From a checkpoint of a small transformer trained on Wikipedia.
Size: 11 layers, width 256, 3 heads of 128 (1 for keys and values), MLP 1024 squared ReLU, vocabulary 3624, 10.6M parameters.
Architecture: RMSNorm before each block, no biases in attention or MLP, untied embeddings, capped logits.
Each number is 128 + 24 x the weight over its row's rms, rounded and kept within 0 to 255. Layers, rows and columns count from 0. Numbers have three digits each. The size before them is the row's rms in percent of the matrix's.

# layer 5 MLP up, 1024x256, rms 0.0726, rows 362-468, columns 192-255
095:122096110128116125102146131150116146120136146126146134146147080135160147126128125106130098157166156133143167173100139136129121114131115114105140124122110123149105159182123104084119066147075137
103:133140135104168129167100100141127135110180157127104122156155152132108075103148105164082105148148164121140173173107125110127134141129160088166118129096134117103127135151136119104133132121107147
112:113107158130147145099149129129075127124126152141088156080103145080149109143094150083146126136127146108180137128130122144149089102167166117115150118144152070152156122171140133096133170113099179
103:122117145151168127101102176136116165152136120150094161102117135142140123119127149109110129137113130119139133128118114157129079120136113123109171139132107135107144152147128099134097143159109126
107:122120104105170125091161079158132118124153118124137153103140126105116095102098093143141113162100167138154109166142114118096087161143134099178137165124145104112141170126158111141091117091152083
103:094124156116119137113093143128113130159119140149100118122119144159183130151187132141147105133168117149100127115075127112072119160133126103123124107163129172100131123143145168115133130113127106
093:127072152156158070099139110143117116110156160137127129137138142164145128070131092140155090129122136081132112145084128100102121146186113114081133126133135115115142117147120151151164138090110083
110:123130150145127136080130118141119115149151143111086142134119099172127144148128157131120153128143184149107135116125149111116168096172109102125129122108131129118144137148115122134115113122092118
107:144104107149114100134162134140094080103123137167119159118203128100135125120130124154118121177128143080129106126112122112170134132116132106141156148126190119164141173125155184119168107107110130
103:124134100204117124098120134128131129095124121114120141143139076083113131089139124120117124162130105045122112117138120137107125151131129110111149131146138169123129165181188138147127142106107134
100:129127140154113136124140099187117131150126157129150152137152117098188121180097133109098149158153141141121094089135111108066115112144142108128136139142107172119097135138134115095137122121077118
088:089130139110116073138146104183090128094099111113127134151078113139115134129114117147169109124134139129166101116114105084144134123126168122116139105094139161151164121142112117136105093097065169
091:106142132175140135066140101119143186127120138105164140126109116114142110139114157132102091099107136151118157148138160121132105127137123136139125143122151144131184123197139129096136156110154135
096:106071133115097127139111143107101105148128128092091109110112162103122103095105119150137122141123108102140120163143118106107107158124074123118179106143133110096140140161130145125113082140157129
101:129124125162124122116155116121108141127172132187128125126159109155136117072153124130100138162101127143123193131137181093111158152148176109178206133121125135130115142137114100118108116081105124
093:122119113145133096132145165144107174120120092098133128141105114130132112140119083146097146108116146137131146119109111163093127140101103126083136135160173132164129131139142088142075112104090130
086:130135136139116140104147123146121119153186155174115156143110186136153133112090132137122083127170140152053142140101086135128176138101126130176151120129147132130147146129142169143107139083095102
110:145146110110136128134155111158093112094141097111147144146126131158148118120122146156175124140106134085098107163088120092081111156193100109125146141159147069116134121156142126111139118129117118
108:149158101164111121114127101151153143109123205138157137107160112166134125129121160135150148138124141086127099116159156157136126140162109118166124123141151121144117134111104110123105130115091122
095:118138136120140083097138093132134130115189126143103107131108147106173084157078109173101167084168126107134168166128154123116141106136107126144124155121106181121110144127121133107157131114139134
103:130101120135137088108154146171131156093128177134133136108116149128145112128146140123093106171132162144126104111140156119106130135133123132163142137119185111142116123133118110112129090113131174
102:124110131174119098112095143161104168147123148135155107127110140168102095172132114134087139132135064126105152124128110159118108118142105123132122101142105189113164155162134104126130128108144154
108:157134116150120125134135149129144149165110159119095168118110129149166117166130177190130120143157109092156129134136149126121115128183123109131157109130176121107127094091154154117135138150073106
109:131134110116105102089136157128146160139167151149083127126112143167125114126111166144095147152146122158135140146113103167136153121173127108159168118118106132107127120118156153143171118110124125
094:135111176152136160130112126152114211140117164123140134183141104160142117114146079117098168125110115138173186161153121093107142132133117128127121113125181097151155165117113087131139108103136140
098:155112137109115108104151153168110121131151159136154109121164148143112133141137087118144153142141121097132114126161150113090098118138099119133140123139115159148099125111181097133121106198159125
103:145166093217104098131123140133124137146157091173140142092108118098108152135133097105106116141141114143114135155121135088147126116156141097153126091112169115096118089155133133098130112130147118
097:133148116095133116109143092125131126138171136130122169152131132155142153094133146123128164106115166153117152129127173098125111079182072117129157138164097129121168151132126119158166108076120111
094:135114108085154091110147127104125148103133131129148127124138149140137104156071112110164146121142098133100154159093160109179097138108150129125151127118154138122133146149151143125154095078120113
091:136128123156126137126143159174140099145115153146113151123109142112096136113161130141149179126123133141136135122094138133155131142157073123154110107124132084136155131162147110075115167113160142
097:113152118132124158109141127150105109151165159115142113154098134098138106077151148138114140154114140095099124127125150136106141123122148118097151155131142139140142113185143109128138093122102148
095:155146104153090118139171151101091156073106180151159119136140137142159121127112102126122134106108120116113154142085117153100156166111103109135154107139109124125097148107131151115137163113100107
097:134138126131082141077106154132104151143109138130100093145152119145100079167155152153090108167170130161114125119129114138132126177152115111105190134141141149147125090154165172145175141117122159
106:102075117176133127134160133133130139107114121129127092145115163103135131158112108143132148156128108159144142157135143124187105107121139126118145120178176118132141154170130128090148140122116133
101:173148127124121127086102139130115113140115140135117141145134135176113131133103134131172154184137112123120116109098177106140155117145137113160147099076150104133146104142161099153100147093125097
107:129059104158148123074120101162149143110141112099108073174064137112137096149087085159136146144160122120138118141088106130142101125129085086135131121125157123096116144145117138112129116155117087
111:115117136131146107144120138124154134145153141111128106144096125116158136134138140125092197165122131138102132139082153114138095142157115125110160125174126119107135157140102140115133094105123167
101:105123178145134118124099145159114161093110175129137125107162144162118074123120156123141125123100164104132180136111142141108109137147080129133130147138118147156131105146125086098134127144112121
097:131124078097159107111153123120096141117112175094141111137127107110108083143080128155122113164106142111170149169129111118120097129130130128173166124111134136131152116183117126137137144092133154
096:125148110143137108129140152128138132136102129145130132123116164105111118136097109098131157114150096153132131149123144075154140140113132087121140096166157123085160108133163150137147145109115121
093:122117097164153081124127115109111113143146131198076138108142131152128138195104095110129136117118088129133137139148185147133122185109151115104157121171150134095144137125144134117155077104126127
096:101123113151115122126145133162071130125130115137067170177165143155134081139144103112108110110108128136138138133084115162122132104149113122128091143153104123131140115123105105099084088088101138
089:144161148144140122152149126122084122167108177173117113148139120183110138148136113106121090141140104119161159117120156153129147132161142121147174124125132123151105143096100135143115141140125144
102:123153129137100158088139084133135120104175164129144111153146155106134110142123112141107136148138120133089108111123129160117126175139159127182117136112154146117168154148151169130126127143077160
093:112098130119096113087125117161100154094117108121130126114093110099151146168118097135119101111136138107080147139085102128159123114107104119127160104125096105107136161134138111159134144146129154
105:120117107136147110136098166151135135153170128139135134121093139120147127117108122135134143116126180151108127120170107114131127116112115098120153146120139124114106110128099121115105134128091089
094:150127129095119132101111145144127142123146173136177143081151148136092119156107086152131125142117111143121096131105144160108097088125091111103144115128130182154153154156091152137119129126096139
093:108132142115076155125115121129124167149122128098106131087132130151097135173152070145089124124129138117154078116147149100087147151138101140127104105171124155126141164164145150125131166134085135
100:175163133165148079125113138139107164185127124139129149114088133152132153129097147122128175154092120161135137128138151107103144127152093125106142135113192147114095129177146096111145085093138147
085:167139089115135131139121106153115146124107124164145152121145163131146173139163082132114139172156108144134135132097136134146109116101118129144127124120123109149161127133136130100135122129087147
100:145142114120131112102148120150107182116167123102151161072136125143143145148107108113075141139123084126139107127120157135100144104126159128105132097090137119068152125135127113161131096103117121
091:128070075110169076117141099155090100124153128144133105134185143117153130109150125140082107165126172143125110106125105104113101113132087114128137138123132150109127104154131164128170099166093089
109:141129129158107106114159074104151115153125128114138125148135151075119141164161112089113179146154125150138136121124134125167118096139144112145144119092118116118152133134142141139097109100093148
092:159156104129118140150085140186099140155124109123115096126117143143120118054146128132127109097150144084102111102128154169156139139117065133106151117174120119149143126118132119120155107107143130
104:166094138096118136118135138122133113115129161117138100135177158177113132151134162104138162121112134120125121116124131141128144152137122100129103109146153155102136111151122143128149124144100115
107:113147151142123138131118140135112114117189130126117109153159141160162134165150120136152150139161081152151148107150134093147088118115143103164117126179150154143139124145144185126178154141104142
103:141112144095126101137104142134120181151119143147150114114125126109128105109106090183153147120114108124172132132129140144153090126174092114125166141112098151181092121150130136103100152129152145
101:135118103134122133103118160123128124133166155142152097157139124094147076107095204156142115135172129116130158145113106140123118136144078114138132136154124119110136101138172098109131161151115144
092:176150122168137145148115161162120142127163153103142106113119177155128097151109169136132112115181104106133125127115148118133122116128158122154163134140116105176137131153170142145094137103152135
119:110117122147084119111099132224109135123150118090107109120130148137133112090150128138096112137126141111109088149122109111132131180149126101092171123148100127139151100123153122131148112095113145
085:116089127120124102079099100156135120129140113082119129123136121154109150080107140131115168133122129092111089123127136164113106118180075140147127158091107105083186112120135150114117130092147130
095:140119122103140074129137128124139167118147104137134114094117142137131091109109136085130160140120111124117127138129154107117107133126125108178148122138120150095197149147119153090120110106100142
096:140125117121158117124118167125122108106096182127079103087111152081128151092079149114155139158152107058135142181152112073125096093108161121100165142126141106142121129146154134154149151127158138
095:093090117120128124138087137168148146116141167085105134107117144102112153096141117165111157166162117127110099118147148140117104109137106111183135111155144119116184136147163160108143116143130076
100:156112174125127127106111123162131147151147130148142134089133119142117086098101153183101139125128120139144141139121168166108120094143134126113188118109198123139167126115128146127112110155133131
104:143108138112089145117110127150117083117126164118099090073117087159175156156073130143122119117162147111165135096133130125152137128162074118118144131164172081137109089117107178112116111138117158
101:100104135157087091126123124137128156138104162137126105121133112098123095139100164140138124108118154124188134106135151110105117123123132104102124114125157077104097151112120138139104128106092116
099:149150138119078126113139173174097143144121149119118125085095118155117140151100153119137101123142101137133142119128139117125140135109179106131134104123152094147109089101165188159116087102091112
092:111148146133087055134137138146120153128121147135112099122128129127126114117107145153137077136124103138138120114149130127138166107159147135088157161116174134173166088161118142099132125145151100
102:141145144137072142151106131136114114112143167129095119149138106138109132140125150095142114129193166146129084126098110127112111184122131102183115133143110129148114128119152192129139115124118097
094:132129086124154132134126130132106153091120139148125135115101093152159156117110122104103164137145132096131172147151163100149134134162077126108142135116112137122111155155180119142119161113142113
104:152146159120114107110119119186123116120107131115113110136146137091105085146138091132125142130152127113151171159166139117082145084122152123133163093124132123133160112118132124159149093158107120
108:130132144135103135130162125141113153133107181148124163154126127129100105086133132142118125152133114145137121128128129131158177163154113104098118101147157121112114140188175166112107114123094087
091:107133141166114109109113113172114155106127137112123136098095103138146114135131101160173098102132114125144115101114158140093158169158106111183139085090151141100141181115144112132126106118121153
100:107151141164139109121124151146105148153109142114114139134142133119093125140130123122132124127117128152110146119081091104127170173112120095146107123138146127108148155145149129148157132145099073
096:140123168127098135126168154162098144124161142171179145164185100166135084163143074101104148145150144141099120121117153117116130127141132134141133129166146132132139144160128123125113138099154132
102:107128120146133130092081146149132145142113131141124143177150088126103116091144146064131152175170099122140109175114150120084098150107131099112169068182133133120127135122122148125138119122158123
100:131111148160129134101139137129126131114136110146100124106140145117064127131114129139130173132168141098124108119100172158126136102176135106158128182122141167135156165162131125099088144096133112
099:102154146097154138112078109149122122166133151109147087106118133152103093109157130099144098162142110128137138178097142102136144130120125101106142078132134125117120120149143118132114154136086152
101:137150150133126115118105111139135090109120151136122131159086125144104151143126124080144208125160098127137128173093150180118115187158079120143126145084159097132083118151151137122114121151142133
095:140173162141126119181093132125135162172180094120086131137096143146129119137130147159078135131140129170153143126105087107154135103152136117108122107073123127091123137119134150094135133131107169
091:159155195145169123125093099118130118118142127155127100092123097155133108097129118141118111142152185132133125149085170134163121143154121111097153104107167171121165111144119144120162107153114100
102:157076110149140104115154093146127146097137154178148100075162141104120125085150118144145128096144166109113125124105116083115113113163127104129158121114142123102165169143103152060179141130131086
102:110140101131118128111115174159100153112128158143100117131136111125146127108110168123090108190126065092136126117150119101157146100141157099130135107154095124147167100134130152098138137128108097
103:117098089123099114134111152147095157105147164086107129194148124130131161160123125134108159107143117132129150153102144119166084177199141084108165125158134110106151138114144117125120093113142140
101:173137126145123109127114149178126145130138180136089101165130107137106154153129119162134139134154114109141117142133099148141137155149082112159151148146075143138157155113136138135119127134160163
109:133091073129077141108138147131132162136115171153107137142104131120164132120113155156121122126122150110155113106073158125110153179159147121160123123099186140112207166123109157136122089148118143
100:141132141139146070121132119154110102110109158123158116132145136117114098139134107177115110111172128129159154129108127087124129137152106115126114108149128130106097144112120178151155130148115100
113:159103139160130134132177119123150113121159168118129121120148133123123126141134144115121167133162068127119148133109153138132148160152113100138119124168151144163155169159126107130170138111125152
092:109066151102115126104097097171121146139132162177116148134137076182146134107122131115116120106163142085154127161098145153120100138113100110132109107200091171171135176125133155156121088109134142
086:092104155125118172130118122174125122129207182147140109103155146153137088099123112123079086111132146111127097162119103102144154169132102117103142080170121139134171139135112179071117120139114107
102:133128125142130108147152159161114083147130158122087151142092131111111139142111127092148129177108110110155144170145218122101148100139105109163124102077106116099150075111112157093121076115118168
095:091152168149098145114148132189101135129121164131119107122110158147139132103138123081136123123159136136143079169089162143131105156132143097137140144126125095138136093113119122140110107117101089
102:159122112153132093134169150126116136157145126128089094086126163135121084105083108109129132143121095131138148166149152107141160104168078141120158176167105104140140146150140161123122151113140107
095:167171123132114127142156118165150116100128101146092072153147154149125127140105135122120140141130104118102136138148139136134131132129127128115158103117154104088141091106149134155160144103128089
090:097121159119146122138114157117105151176137155083121129168135121117150120152140148142148134119107136111151127113120118108098125120113124127118158128156139107193115095140130146112098126140096123
108:141148123149140167123124147133128118153142161154113131164138117104151129094107167117124107143142134112090117133172132122157153160097111119129171126121113105145104161163171133141190094079116116
106:098085110126090153081118121126098076179145146165109126161153156097120126151134112096130120174111119148109143135119128120189177158122127096172142120101124098144177102108139118111130094120120105
094:121121146128078117140113125123122144093114084147080130097119094131139086115113085125139089180125099131155102121137084136120179126152153119128166106146162140130117126142115114159078095159130121
095:113131154110130127156145067151147095131147130148121134122117089130175102140125133097143105157099134091131087130095162117182135127168140115157132105130134133124115154181141156155134106127099116
096:135153149121138098147092138177122140104131149104142087111152140202081118141178116121148165116131112115159134145119136128147123105109139114122163129118110151149138104118107119105204164155112156
094:187109105107132124133109132163139133106134107133082064143124146132165102118156122149116093142170140100138071126068139123139133127093131118108121118136137139123127138133166155141102125119079134
098:071137139148118123161140153109091138163149117122114154111112130108108131151144155152069143144139097115156123139144130128168131144146154122144120152129137167148176110176120113109089110163137162
107:176139165184124137136091117113079119171122117089165111153087163172166101125146145158151122125162152099162122173153132129104108131135126126104137152120141145130148082131133124127122138082132133
111:141137158140149092128121140133118105143155140153096046159094120084156086152087152125140122176178168115165150115148107151124143118147119115125134102133158101157144113112133107098094130131114160
081:192172141142143174153129151135142155117186131128166079103121150161149148145143155094134105166177131136090144151153110152181122109119128129100151139113151135152122105150152130126127071148117109
099:114139133142136097121072147175096133109114137115094138144154110106164126129118181181102139142120128105167097128083106126082151111133163137112147141137127114141142179138148124146128123131079152
# layer 5 MLP down (transposed), 1024x256, rms 0.0662, rows 362-468, columns 192-255
090:116105104140122125133133108137156179144099149091164169168134153086140122129141144094116158134140138080103136175113116091124106089135102140109139086135146119127107150076164097154156076127137132
105:111194146112119179177120156135186128151144090126116122133110095120121144116122101080115086114129113139138113144076124098109137184077121145135163114152134130118141136172071124129133119108108093
104:122085123171143153179139132132128136083108147151118130097131161131179157137102099127140184125152115115193111091128142133104117155123131128154085068113115154141131144129119142139144127136167146
100:120132114091171132146150111077077117125156117112151199129111105115169105116140158149117125121184128107119140123129107126108116096121132163114128138128112183103120090151101122174099134152150105
107:112120131144136129127113129101136128146135126148148111078155136120146122098156124120173116136137128110136120144125132143121096153086160122117141106161119150137109146159158149099148109124099124
105:084126175097144135137140097134135133122141098150142140127100116117140063129101114095087113152108071124096172162098145107113114094102206095122118111151120097093133127133103144118124085151132121
092:159139148148143140118115134127158177153123150089135133128116155161145139119147125142182092104138123109144140164114127140129133105133159173089092119132143111118117108095109126139144176112119088
113:136143116117147108096109141132097165098124104122154149140144151148160110130127149144104124083134135090162085118140152128132095158163116150161113142105104159162105134117130093084123121135159110
105:116117118149134109133105180129106161157117123148108159126093084106113146111168123121125155141133076146108153155137122135150139120137118094112125118087157106116076167121104161151156137131154110
105:098161113131109168176131170134123131152130117151166142106178114135176159051125117139121130150081146090154131105092181148161142131163116071090146144138113117111092145120145094141136140089109118
098:112150142105116164099098136126160133138116143159140153156132115155153109124132129153125129120103136117108093151124153112111083119141097118126152108108093128162126113152057100082151144146130107
087:098143151095129148148113104153142155109144095085090121132121133105095127148129135127130121140115203174119100158150132118143161165107138226142104145108138148137152141122145164148131181141160140
093:133133145112123164135126129070166109159146108141141128157106145118100094136122131167133078119150112087133148124138135144108137127113129180109130155113127152081145107099179085110190129091163151
101:149104140118117145152131149123146143136107121132104127143121126117173107111164162102112159112131151121101149150114116105092112095133124247141130113125083088135115106102149122107159147123130122
097:128139166089129101129124132113121169115110100124177147184102170156157157099179097181134103114130144104124138151181143124135101158112157142136118166129100136112155132113112153105140154119129166
093:128086114124125120119106108139161169139099108168139093114132121146119157155161130155150114158149133154128176146163142155142132129149132159126106105152126128183120141109146078147143120102150130
092:111114110085087124153165129113165137147114123155123131123098163119140109107121129092114095134130121174108138124141094152103155129126148206154106133074125123100114137119116145185140100128077115
110:073131140125129108109100126141131138122158111119104161112130150099093106106092100106122089123132096143155178127149144152107096129100115089214126105133086139130109141115119109128156141129083149
109:131110124156128129145150123138147174109149133103120144123107130135135149093151150165131150171133166131171107105120112086142172141140099130142132063114098140141126109091127118117140104161095190
085:151118146126135122127147120158167121118106101090116131086121138135154096149127147152110115080151150141139167147112138083138140126167133147136127114126123108148148111117153153152104103128135153
105:128111131152134105126116131096128131106129135143120156133102162130122094151131061142121151082117120138082144080151136125130134162113125187146131155105131126143116096108088125121121110152136128
102:134127101165088131149145126119137149092107068118119111105127154114128140137114114140111171135074160139108110118154146100129114173138127152127080116117130132109176093092145133130161155135128166
109:100132104106129165109072146106147125156150147145145095167136107136121125106127169135129151144129129117117106134111126074124127135125149130156108071110098112143134100113096113133114178148157085
107:094141125095091142092157126127108171127134146162140155114119114142167117123148109143102180116153140172124116165118145132127140113152130139151130171104102122145129099149109085151144119125117162
097:105120110148110115071123117121149118147093093111185135154114142150118133194144097121146141127102120118123111141105131133143104147119135167093105152085100114138120158129140107147163173139183165
100:126118138135097150115136141161131113133133109132109136092139178160109095131149143096154085115144090107127181146137167155104119134175153128137150165153127113159116123125157133131106092106121104
103:097148152146135163150106150139136117111137129087145085094117135082097153103136120137110160161100137124151113135118159132120109154174109134152125090185142083121086144078131103155120132125144118
101:081175126117130129162165112118175133179126131147110129120146169129123134138138130122119116148138180141107103154141090132089104112117091148103142139150137085117139105126174137141173119152112166
099:139159140089108098172144102130153128138122121130136130092136115097125132153156150135109159156150096171124162096087133108131145109121122109162113117140128126111113103146158112123123072073155115
088:125152113146116124136105158115129100064154157155111126143120157149147148106098140161116083133130135133131139107125089118134110164113109108102126105110137138091095114156135122166124110159127198
098:129136114119144126120121111108133111128107134106134094144133146135129173108175147085132135120122117109090090102156151115135128114115132114133156186154145115177115120100082105115142095118156149
094:163122112129155122147127132096108142114096119139140110134102136141197105168177116150149118107113105141103116151084112144123147135122137144153107146152119142155154093111101179108134065143136099
102:131130126143102141151129142086096105066150143151143153136115132168128141100129101109146090112144136159116151092179134093144142108130136126070078168095141140143142109137140143151136156095107090
104:065126130129116145154116137103149081111097151111109128106092146132129091138114138153128101096138080168142088118138122134108145148131075108124128126144128135137126098161120128163150135094155156
103:117145131189089167109116130082114138103105119121105142130161151151094138127115137182146135113116129124089133125146157130102143123130110132142160142101115099152132124155131153117106127082079135
104:099150146150129156100122148100137152134090097143145119115122136098096145131166145081162137102130103139128083135122120080122165085162135098083125139142166119085126117128139127106112148150089108
111:136170131111140112129152111136126136110157099118092108139164089065120134110152161110168151123148114124107097118088118129081072078164150087108094091098112150139154121129158082142115114116108089
099:115150129108130126110130093117155140153098132122156104133137147146095128086122109135145127189159120119120095108107116161145105109160150123125128172115091115143120111152070093101101110133130141
101:120145114130130153101166146125125117169176129141090114135107124134163126120143146115131105173153121127161117134154106104159120106099142141171137113119116133141171123091124108140108152092143139
102:133137100103164122157153129126137096148094115145107138130096193125123107135108137125124162119102127157088078109124140136173134087119141188068105126086138140086127095114131176135151137138125107
093:086136156123156117118097140146112135206136129102119096140136137120167120156145127127118159114143103129118124126126105101128122138116192108116145086095101140111113130144087109151163099134131135
091:152137124103129121126121158164156138132100155130115128143139125154143142109156129143107134137174119110119146135126115126115113104135126181149119098166187126096126122098142178094116116113127135
094:143147130117132123128134124102117112157117138146116083154144086119127165146100116143135113103140101164098138104168114088152106079131146182147130120123128157110133141099132124120123084152137113
104:092135132114138122159113132126091096117141113093159122160122144085132140136148139132148078136152164112077127108141156161114130143129115119130123136147130102124123133114183179161130099163148127
096:157104128100130148094111133063125116078108111144131091098145126144146126094136114116128136162150161117117134119162154174072109146130127200117100164091086130132153156125113110212128124146128146
110:166080094111139125122165091132127120110136169161106149112131138119157067082123122135133102124135139126098105115149155137154106088120125140096147112189150110146078133135115112124142109165128135
099:109121121129109101109119181150137109102133137130180153119113133107099081132163085183117125075138102137117092125106134104128042100119115155113163117141109109162108109186089136117115122115122175
096:109157126076095105140117125066140125131140065132105186111133114096133107141155128137139135149088124117133131114144113126116132118128080191122143161110112126160119127123110161117160138121162160
097:113151157148161127097127125096149129137139093111105136137081137171114127153106153139178131105113124158147110103131091099107160126121147167113130111116128139077135124123088106097139125120131128
080:143105109074146160140122138130118143146152089115120077108135131170061081129136147144148108101124085116102144129141082131127170163121092184098112148127148102116141120152105096155149148079117114
103:144152113141168135132137156106084134131149086120136197113126122112136146138152133090168148139141108100126135147146130156129144132101113194105102113101118129125126127154145102149176155128092157
089:127138132112146130125090115128107106196095158114175118161154132125108120112103169146122149135107136141128082134120099094149093117151147161097108116161140093155151103124124121139128128148137126
109:134152117146117142129172165110076170127116088123141097135123125159159111141131148107119097127114104161094126129092102080120125149089157131138108113097151184144125146134133139114111151123111128
091:094144086159131114163155109104130140102087125080105103122117103127174093103125080126158146122147148095128109071147071128117114121097131154134085158161117106123103122134100110114161135112148122
105:107126107109120148086077110148099131116133136103112127107166180100106127189080105116143130155118140104153108121126161100110096150112179093133135099103124094148125171150112169149118135145066185
107:145146100167129085126107146098122110114132145143135114087118114071065101169140112153145135148122108132118127107112138133151076142120141095088091043117088110119113120122129105125076127130109079
100:155114131109088120160141122097131122194111103096100157094138146136140129109106096155102122147121132135134156087167122145135106075127102140096125154149120131090109105107073110106108134140122116
103:153148085150122088145112186072105144118107119137082128119117094152095118145131155137151106133158103162152089093137127148137155137098116140120148177123182164137154104156122145092070158128128119
091:119166131136182104115128105121137134127124141146120102111160126106135091148090129064154144106089137097115147115129135100132149152088135165105104108111153137084090139099120158186124110136141105
115:116146118141109117121107160145118113119152107089129128142156169120148134124129194098132127123133198138147115135131112145114123132123160151129105153121083107084115094121118127096115126130149136
088:062152128146080122118103127114120152113103117137146152116107153101118107117126121121132127107097146109108115155118143093109157141107112206103135165160100131157161161103119179151118154155098134
096:133113109136172138126139082141108151122115141114096121138137157112126115153097119137107178137118100137056126125152112145094114108126161132134130151122143131122150122086158168110152124146127151
097:143121135107142118127143169105106129131153134142124144136088130169148130148141153119124125134136114111152095141149120108119102121142155167097153154111090143105141155137119129136113092134141122
098:080145137121105110095142117124149109122142102100109135117138129159183097185132132121103140124136143118088095112115115158123123163135146141124121126112140127154102095160105099144119113144132128
103:112178126136079100126135151115116136156119087170107154117100136129148112129115104145124138126099132138087124172166092134113151147107140154088149126106134133206172122141135170121103130158149108
105:148113155141154123119168177109135152132135130131124149149154111112073174158095144147097112145109152145101127095102133100129121118165133109107113101136143124135123109145102131141130112135093121
103:160108115104114150119140134118106140136095147118135125147128201150135148139163130101112140099128136121155129110141130100127148150125164129118090125135139141149136125165118168159140135150137141
104:128115191108150126084093141107123138153109135152109148094134141133137117135132150166132138157145138165080153116086148129112118162119134117130140123111111113166118147116118150126142116120134121
098:129124143103136077101129102125146091156161126104103115104110176114127113124063143122106136122121137090140109107142157128112142120092149170135106165138087144153136160147097065107101184148133151
104:069137173150112137144113142159117123126110116082044094136105123149094146116128186142143167188113113158114117136101090105161118139117094122096082126144153104136115175115144117129111145159151109
090:118127125118132125108146130154130090143136074037134124138117121123117135124134111117100121132100131152111144144137131133076169097143086121188068186086147170132156148118154102137095129149116140
105:152110147175132160121162103133148140121106139119120127139127110142130144176155104118147083126126127132126098130114146158148131135113142133168129084154081101089122130130135133094170158146148122
109:139098110107136123115160097122171116152121170117112109126089100128120168119096147135116113090153119139099174109121152140180116164129125100173056145138170084111123129147170147136158113124114170
092:124139124130123121134159144120138148079102117119108152101161194124107170120129091168129108135109116146159126134143148124111077113124095176134097147086125115106182112119150154183140122150082149
103:176091115084137102189115093135110099104138117120166107117112105173155143124154154101129090124163111103126146095149162135169158108139159111147104100168121106129092104146097120092149173132164113
094:138098175114123126130098153133145113130151151124154127157123118139098094126157084089085129139138088148146121153121160110125108164123115114152134161137173168185157116109152095126155143168133150
103:105135180148125157090141162126175101146104107111155117132160113154122096094148136182153137126141090104099170138106130125142100124126089115178132135124100137129112148133125174110157132067078153
103:122146070129144126130131117110090154160099101185138121123123087067134122128153133116146114116119112099137078115143155108125135113205156150151124134127064135073125131124119145159118130110115116
104:138125138117143129098131167160156083105102195102144105087103153140134103096156095079161086111136122151164126156108118141116109150114167125134184145132131134147105171125123069140137133127113122
103:138178138116106115140151142104145109135119158115158129112155150148129121125150175116174098114114165082149112139141150102151125091162114135143135136102169116144128116160107124152183159105100085
098:109147147141148127167100129127162133153131092148137175132129120099149128116146145127069113122132147116126096137102154158175125127119134145088117122107073157136121121120140160104135152147081134
092:192144158158147126167155144122132115154102084139135125101096083173111110093132111097126103109146144151094140107110129106090162107107110193118142115128140113119149164146188122137127126124156168
104:088111103076104134082120140096162196155103131148128162113154212113131148146157140127124181089115163113138147170127146119155150110133109087188131165132110107138104094157191137143144154134170148
106:088174108137171094102111163165147136127131084127119147136135125093110120131148147130101132113144164088140109119149162144207142128107113098110140101092129154149144094106115135146149186126125109
107:133105135134152138114122152146117108090100107154111115157163179156149099120140148115126156077126107093135105119128121139113140139127146092140131131106115082129113126162101111085165150104125138
100:103085117152128088086132166098174119086136150118127166126115175114113171135103113120092140159157144114166104133100162163169127114125087135177153133150104146119144100108119147096139166146110116
106:113129124076056094115165150135131159155145133101109124111104097118128130155096143200120135098129113172119108126137137132110162147081152146136112163116153111134174138133080082097132124110159148
102:100105082129143114173155153114119132132097157119141121145140102095175120088160132130119124118124132151164125129130105102099135118126129077122141167148112157114105156145109135105134108146131074
112:141118148143121137117115182130100172114153132129109113115163148103118139154117170139141166142144120199112147097134121133163123090087148109101107128157138146161111145096153103154171108132130147
096:147131105118112146109115101103124104168076142120094116147103113116109096148124138107121142132093114110178135125141112141118130151100109126140124100144089143138156113139119149133142114143104172
090:145123120138118120144126185160137134113160143134155123129152144129131141127081116093113097098117108143124131109159095156099132154153121155131137112163147107140123152148118091103091135159129110
099:128168119120083166101116165085141194087144124162177130097102151097097151133141146154125068101094141144141095095091127114137154165109121137134123154097127177132142149152162100100116105110099169
097:101153092090124137116116130159126121110072103100095116131127155064148131106159144152155134109150145125132149111132100160147153153158128117114154178126123104140138100137152124076129122138123119
099:125152139137108106139145078107152141111141104133102127110136142106127127133115144154124137133097116144153140123148171153124160135178104190148123171189140149114108138066136139097153131166105087
095:122139148125120131127126129134098109138125140145147101099103092113109130149128098146157159122149141122157114133121129131120147143115138144101147143120158093108121123140111155116113108152142104
086:148162105132141156132125101131118149149131160117134143111102166129129138135149091140120105099115114153166145105104152126179138114131112141137115130171138161130099108096141117149106110121110098
107:125125147149151127183167138158127146155111111105145090144120181116139136107135157105120145110128116045104150087104122132116147105121064145102152161151112111137141075149105156165114114131174141
107:089162152136129163159110135109109123164120107131103176119123122137118107126110145122142099173108131138137139117103108102094159125127102121107140117104139144136123128103118084121083146084138113
095:113177122127161086108113110137094148077148120141131103094171101087129098121118128094127095108136088121060112134133130103139126140104097138118118119160130162140077109182134145182132116156152098
097:143178144154131139133086152104123123148145130141128109106133091104183142143137149130128131074120123120117110132136136098106116161155140123139112152125158109115114117110125115120148147132128118
101:135042106087093141098134144134135131133114146140132162109131140158098100125108133135139166142150178107118136127120139117140083148121149140112145119136118077091095129139123120152139148135161120
098:164123160104166149123121092120163120114092126151125113163113084098122147136127164123107194149118142070099136136080150112132136118086127112119138096193137123159149131124146154149124143095122125
099:144118111097116142129126170156148144095145099109116130105116117138133150122146145128133135096119143097062111126103156128120142183137130175094105160104090112132138128122146118114139135100143163
107:122096105114151116135096120126119168149073176117161114166128155128166108109149099109171111120133138095114113138108150137131132127165148135159099102152110121103119139112130076122113123114141148
109:099110157105171090135104136132120127110162091152082169146110108160125141123141169157104158102124089128088126138130137149147099131196119102100121082109120187138113143132138124114139153089076119
082:122107084107143178142138141149131158151086135128103127139154174145140159114130103128147149114162153146119113119172122156133096143139123236155164120164146138125166136115101139095122132126161118
100:157104103116116153122118123140123133113116133145119138145126132145119126134152117134102103159100086121136155150100163119191084140118122128088181100112105056169078148158136091131150133135143121